Each number is 500 + 25 x the weight over its row's rms, rounded and kept within 0 to 999. Layers, rows and columns count from 0. Numbers have three digits each. The size before them is the row's rms in percent of the matrix's.

# down: layer 3 MLP down (transposed), 320x128, rms 0.182, rows 292-308, columns 0-127
# gate: layer 3 MLP gate, 320x128, rms 0.154, rows 293-308, columns 0-127
# up: layer 3 MLP up, 320x128, rms 0.161, rows 293-308, columns 0-127
down292 091:507497503515527492522462525498488499479465475486489498515459520461533438499507501531535466478485519483500489505559479527519486525506466540506513497531493474526493511517467511546493487526472510481472498465476499479468503489513489512510491466472470471489495530491476463511473494484478480483493497483466505493517504570573511571475522530525497529537471535530520536505498502511495475526479
gate293 103:486514483525474510506490500490469537503511543487498461525491494570502515521468486456499575498462529495512494486528478493448491503483467496483484494485518500510551462472479493487488490494465464497533508517513478488510503490499544506508462472501480533493542542521482507471438472517496485490479478515514490528499561506540515508556470468499479452530506488484514499492499474498469513478475
up293 104:471518505550499501537488530466480545490505505498510491484526517497504492514486519470511533499492481517482513527464514498498494457478497485504490524503543512489500535458514542456487497445504503507503542503483480516534474484470522503485481473493533480518538536515549463461476514465483501500542516527516461512456502552560518520567504493481531529475465503499507491487497515464511458471498
down293 105:471526495490512533535503465514497531514530519480510494499506521509483479514495488485530537504522505490484513501532489510471509480522484515454534490449523478504544489488498524518508524572439485525542484525530531501546537519537484535505497511514540460513486536494515512506470492451496445498497492510485500484488532493555504520500450474465488488466470481508538501469534479472534513482491
gate294 107:506473459554498536470478504493527467507507486468478479503510501503525507469459483505511492475515535476456466507531478489532498479498505511477528562494543470475498490503514503480517500514471497472501461494492459451468514492499498533461554448488507519514531488448532484486539486468515502510475483484464472513496497461478504516482476471502528523499483509485523426530523490517480466489490
up294 100:525536498515516436519479468508511526458508491521498538550478506463498512504506482516491496471518514498524525492495528510491518528466472484501517443504487538502523513497450503527507512470521534463445525515479482525494539545515474482521516542510506459505469515529463517521495496472474535481510491500504514507480525489515484456531501515502498512449456512539466539479519488461551473503511
down294 100:515487504447431462494525467525516513461488509527497516530518517524471534473515503488497475467446490517475511526536447521482488478514519495513500470553475493553500482459476534485485500534508497527490517483512474477490474535515490484478531554504489501494458521500476470490488480510485495505491515471503482513535509508457513436515506499511541500463509493522511537519511460522484489461524
gate295 109:473484468533542537464502515497489535531498537495516469509520461492475492510521484522482511502515476535494503528499514510519510470453511520478514529489491482528506486473509456510536553496518539473505508484462541518544468481515468527482529508512486438495527513477510470519533495548467492454500524550490545489474547493494520486524484537517511502508463498492484509488523478498449492529469
up295 106:489517562495472533518488454505453519531467498497518532500467537498481498527484541522451490524459506506523528522518477442453524521537535497556489478515499518505471477537529554493483508479463522510510492536510515496526497534450465488520453456537519502492458514511470497530501488480525501497500513495494491503489478476502540498503484500536495486516517509468474472517525487487478483504491
down295 104:492549470519537529545508540491531509460498557502493508495508499469504436509509494488519487462511448536477504478509522487497462512513489493534527466474515496560535517509493488459477550491504493535489448499478535511513450534495485480503523497488492484511518499504475473492475501525483487470489515484464481542484484518462527493526481538507511511541460485519519473518481504520533502541488
gate296 098:476486512514476503517454489475449518478480503518490523529519460433469544514488504494472472530507463489509474501535499470540512512503488510533536519504457519500493491525463501522453474476492497457488500503543499485483501484463467510509510491547534515495491528464522484514489522545512463516512479473502456490533495482528470518523505505495490481511462525525494452486459499510478522570509
up296 093:474518460516508495482477546456449493501505464519503497531474481456523474448500509538535490539494487506523465475511429495537534518525494495525499483524482520452482493521436503490497512528509506481534500495504476493479486504472474516500483451502521487509512508520485512501545474504496483508521439518555488481510478467540465490518475519511477482550491501513523513497496497536507479523527
down296 094:515558510484486453481533482499492495499498482504508505522533506480475512493503500529537464549547542493506494506542534483528524487530489503504470471505534481457484486490487520509480517500495484507510506506481507453506508461526483535488504508482504520465518505516556488521509470514507462539530481469503435521535525509527492461512482513502443550491508487470465472467490502454440502485490
gate297 096:524480513530469535528546500533468476495505491550536498522519514497529525517498523482504505503485515504490478521469448522491483516517478477486498508485433510489474524499519555502533503467445504500494499513523490488482461525476521512509528491517511465485539463509503486505515484550514521518518531481449509532468433485500530486477520523495475516488528499547524529498503509491459485437503
up297 091:515479484491524506449491490478498520483487507510472491468492514505506468492519495525474490467507499503535485465530511518525514484451520518474539477449492490526500483483451511508539457511508498539523464450509507503474511497552468522501517478510471503490533513478470482519495527495522513548532512481467475468474512511505491475519574479506496517472474518466487487463497544554529518552527
down297 086:492498481499524490513481537477551501490552510516446496470488523490455461484540491492477505513491459490490507510527511466565519472457487513524504500515499499476503524496545490475508512527527492521503493523491465486481502535494495516492517518504488550469485487492481505460499559493523552510541535503481513457512535461465518467520485530505544471502488565492538486485509516469489507469512
gate298 105:496478508467507504441518510544462495501517510463506495461473524517560569524500509442509499492498517474482485511490506530498464520474499472515511493488496508508495494436572495536469463500522469514521501504490486485477513507560479505465502489475522485505483515515535498523508489491490491474497536490477507482468548508494501514453494527518498530493527520495513460508546450496483463490476
up298 100:527488566554519514531469502478493526532512466454539481494537465537476448523489490572504518479470510527504511488526515539517519511501518498474495510534492490487505542518498516530513513468497513518491492503497508521520461477458495501556507503500517505506489494494469485471459518478486505513534498535479545523532470528491532535515510481474500457509478475489485556519481513475509508476468
down298 095:500536503524529506478512471481460492445503486443495496482518475512497453504456523527508507486456489540501514524542480521486468519524458514510510524514464526532451500518510521528487464524478507489505485497510473467500540480479510503463510483476464520520477534446443469514496543486471514465472465475502452526488473510480492462493473539502494516492528476497507520485500504541506525502491
gate299 088:483494526535522514539551495494490548437506517525493504530498547514480516530541496461505548458496502461484487454515463507464498505486497518510509502456473488497476502470512545497498512485509509526488554511497533499503511499533505497514503531476469464438526491481489524532476516487475510536528551534536504496493497561499481509488500514511523528481504475491488476512434515505495497480501
up299 117:509510497485498521454516522515545510488512496482483488488515480495522487527484554546479509506491491506466472466518475496567481493484501481486540485471531467491493494568527455503470482469515487503533469507539520531470493503514500511496466507541490455538505458483483477510494530506508511533493480498502510487533507450539535487524509490472454491494468493501486500510498477454441547462507
down299 120:528499481479508568473485484502496498530524494488486495473509506516504472501509509483468519483473505526451499502516567471533495477501476521489515496482488463479486489480555487496509444476512493490486501463500500513475513515464516513484448497517484550519521493501518512511482529504498475547538460492505496503495493507569494487472516522487439458463519487489535548485498480487444503450523
gate300 099:490480469483454489496498471472467490492509490508481515520480523515516564536508498483518502528506501505494491492481478495497501462537472506491458486521499460510523496558502550482497483531485508498523481537526517455504512529495465449517492511506564500508469513465483462509493512474514537493498497449492548448525499461470549484525512484508536506485458500526500500554507542479511465494510
up300 096:519555470478494532484532541479485515530520532567478468485514509503475480497524548481503512483512484478509450476441501481474483516483529531508482498506503475455501493508525495515536473528531500521485518492497454468492484506537511487464495501510522481526465486452531498507508462497519480511521528502527513548526502537512493561525516518542476467486485485516508483472503523483547490537496
down300 100:475496503440445472484499495500515501496481522491533449546539528497519444452507498497507492478483463492411547515460510522473509503455480471544499493466496506492496508464510474549512479509550535509499504513522485519491503512494466528480516497490484484493531514463494540492500513483489531484482542497519485514475481489527497529474494504527522536476529498487488481494509452509506503514526
gate301 103:479445502496510533513511526452436542491472518517490513500494513447516537510492477525480508465499463503509495506493528488492480473501483481475461439512512533488471487490522499468484503489428508521516499519470475524554474483476498502551524518528472464482496519528460510519526496481534487490523478521501527463462523501482494495516510495494541511510496512550490498558505538493488485493476
up301 097:506482513472483472520518544515517475491449524521480555525527487503537482494462506500489489471498499488479520487492509452442471516480531484500552471453501500459480484507495511514460500453510482522475474524554512512458475481505470483478486505469466484490517492491519480481478470491527478479524497456487459494509461504532476500526508520518447509467505504501460517539547509529500500502463
down301 097:510460513476494550535542525520529510532472479564519540482480489491523467476493500492491527532480505518485512500436509474495512539528527461522494494496520491491486491537480461499509530515491537488448509459472519502499513513500484514529514476515505547522542509498534537472508540488512479477485510504515535468558509530533534519498489486527443506490504504518528518525512525512521521523480
gate302 100:455507569537503484497568529511468489485487498523501507499484482460492508498497543469491542490473521538493492498504474483530495526507491486473471472472498528498541481476520502485455511500518507487517533530476465527484506478490532527505489469553491481475460501509529547477522508511464490499474489504485536493484485479505534515548515472450525484504502478553496510497550504499487454465476
up302 114:493489566540450492532533492474477460483458480510545514530497509514533471448530522502453478513458457492516509460533497525518519484494469485469447520509542497471527471496516494473517490489505509489486529492484465510519531505520472573518490483508512500502495489509433503525511516509519539500541485511505521475479541472487502475497502505501502487527521471488493500497488495513537494461493
down302 109:505478493499479509504500472462549533484517498503550495499488495465530515480514518528496511444519516519521528486513541508524515470452491512529535510479480504471543495532468519452505470475481467545500536507503503495495536511492526508490519513537535497492515500517505525511565517485508501489552478481500502481510561454487488514493489474531458503512474498578496474500458474462509497495513
gate303 103:523489441485532499486495534528495503510490497496512545468517477448518543463485524491438515496495519492437487537514509503475504530516531506495518487492494532497508495514499522522491515529526526501498487504491478433508483500533558537488550467512475489493539504459483514497508517503504480499462494518468540474544510482476516489485492431491486562509530490505498513515514472525477478503494
up303 115:491480510534465469509491491497494499472507508508440518491522512583472485478475494476501492494477530502524515476519480519529478481476523468487501488528479489502525531489488510506501483478515497497506524495524529496513485546475475478505500513474557470479427499494496509466434488466475494510526476531527475503445504514475526476574526530538526480516500468492468525502497498468513492512528
down303 106:502486472488468486484537488551481481459501494475453492505532483535461491500506504495474509498521513499475497548521487511500471504518499486500517507543535506516498513485498538498507498492508484516477467487503462486506472521540508491543567457502514498499441491497466495505505485498501506508516504512531441521470479520422505458530510511522553495533496456530460478548521466520503492466514
gate304 101:531514538508506503482499502523469529441511497458518510452430445528479556515509486511529465460475519513513531472454465482520483532502496542548520496509503481494464489466529542487484473488531478510488499493491492467485484487513506493494493462500510489495471527514479525519489486475468516518490487463496522466451474507524476496466505507477468544492457479512478463509515512468504507515511
up304 096:474469481537499529457475485531485491517552469512476495501514486487525518496472480527480490498506503490470502474496511449497479495493505540481448487545477479527500508506510529535508521454502484516492511523473575532473465474472500493521509486500474525511518488489516517458469488583464515494469511471498488512510475539463506472519482497518498502442525494490488505498492516558508549498500
down304 098:482492492508503489491462499488519490528546441517526474495476497496480499516516559493492468515504441512475491467496504460487490518507489490508541505510477492505479465513546482511531511484537490521542469484525535469520503478505481480541511496500485517473475496556522470462473503531433480545509474537473522503487500467500537480512483487488479488521464514474547476505544549525498483486477
gate305 093:521445468482492517498490517460484520541478513534529465469505470479504495504487518472531460499488540480454552506471520502524493514512481505491478500466459538481456513522476495480495536493535516460506491503504483484495500483502506520520512497519521514567530490524471472512546523494524475493532438479534494481515487428502495523489462483475483482466528504517465491489453498502518508478491
up305 089:448470525478499529487507507499463514469465520507498499507493531514468543530506539497483512515527532485451515513527492524509510460510483537461478508543541465498529557492495493504519509517518493525494546510466500482537492497487522495506486470510490493542483514485515496504477454451522504501496503532516523495457503488456497523501462502490551479445485480550517494486478557510495461460485
down305 094:505465481494481543487501487487460531492492538487532474507465466498495522488508511459517491499491489476513484462491471518531455467501515519529483475465508493505486490522497446483496487477516503437504481452491508486458530464506548507492463474464480541529480470519499472491539510462485491485496504539503505507515490462484463537470474475508547466462498559501523521505453506500500537512507
gate306 104:499482455501469531491510502511488510490468516520493440550513490461472503460527507481524526501485510531557526503512518492503510513522518510488509425484473522473466504545478464515503527467427482507465462470484504494517486499541501497493528509549473500490543504509496485552524463512509496495507481456480499486490496520487482487489513478494510490478485538496480493527477565471507491535485
up306 095:509486510529484486468529490480507476552482554436505484482493533518515457528515527540489469500485492543514489481466507505473518472456483486468497528477524476517526483520500550539508522457508488505512552487485508514533497487510477551472510493492537494518525464504504467475515523502524502540478516542542529547491481489511545557528480531500479487508496484466497488504493486494503526498471
down306 092:504462476489470507527509505517523487521494454536433502484476517501488543542529500505442486498524502483451501514513446511460478491483522471522544503504496547481497506467518489462469506497550507488515544499559459496482500510501490528513484498520484521544478469474481514470489491506501511504500515512497495530479479515469490538536493479476554516482510502496543515461490482503526516503557
gate307 103:494502542499496476500450497516495471482497532502465486507516479523552537509508495452497511479501493485462487485514506438495446480511514503453505515527515496519517501498498520481417545547474518529519518491523476447485474488493477499503515521538492470514461465502547495529531514493497498511508504562517553469480495492479490454478502509501484499456523504479511487499501507506455472493483
up307 103:532541470486534504475562528501527454514529501486503521549488493514485473529456520527482509491524551523544466525521496516480492514511498501473485427493463505483487497511482512520520479520489490489514536526507516494515503491500545484480514523509514469475475493489468499460506507552472529524486536496467444535488529483510535525494529518516499485485450498465498481447504481481518502506472
down307 101:519519518543477446484490453499486470513496479481504462515483479486501555468523501516498497505545517503504510471498475523463450477525525509486541546533476483544505456468491517455471464513459527472496503509517479513514512508486492512485508485496530506505489486470517515559476539474496482502535528519521535448477479515458505460527497513464511491494489506501469544504494476506467510452505
gate308 094:474542502504474471502512530527516511421535497460521520518491481516477488530528479511496542526524514454520450503507480514516501522509499493545515476498495531514513517481505516566474544504533478495458509499511479511491508497481504546485539501499507497506480459533468538489496470524517477526532515470480525487506510503473489450516466492478449489492541527465488513478508513552458496512499
up308 088:497491444474515499522469468511487522496468524512506475506466505537534508467508490523536537471542513501503462531497549443503550489500498459437489528455483477502526460507493490464500510519510515514533482519482511505534570456486515487497546513502482525432518511487527468516495511474497493498475498486527486547536515506493492518510505526517538513488512491519514482513511512480531512500488
down308 090:453486563497472495541474489489481455509508505493512508459547431491457454500470499482467473494502455533498510491519497513494480529468505515486511486499489523475505518518507473509522525479493491491504519524469496496503467566519531482499515473441473520537520525506479476496546526506533514498456492493505492481496492507493522502528534499475521493557495472504464466512470510509535488466463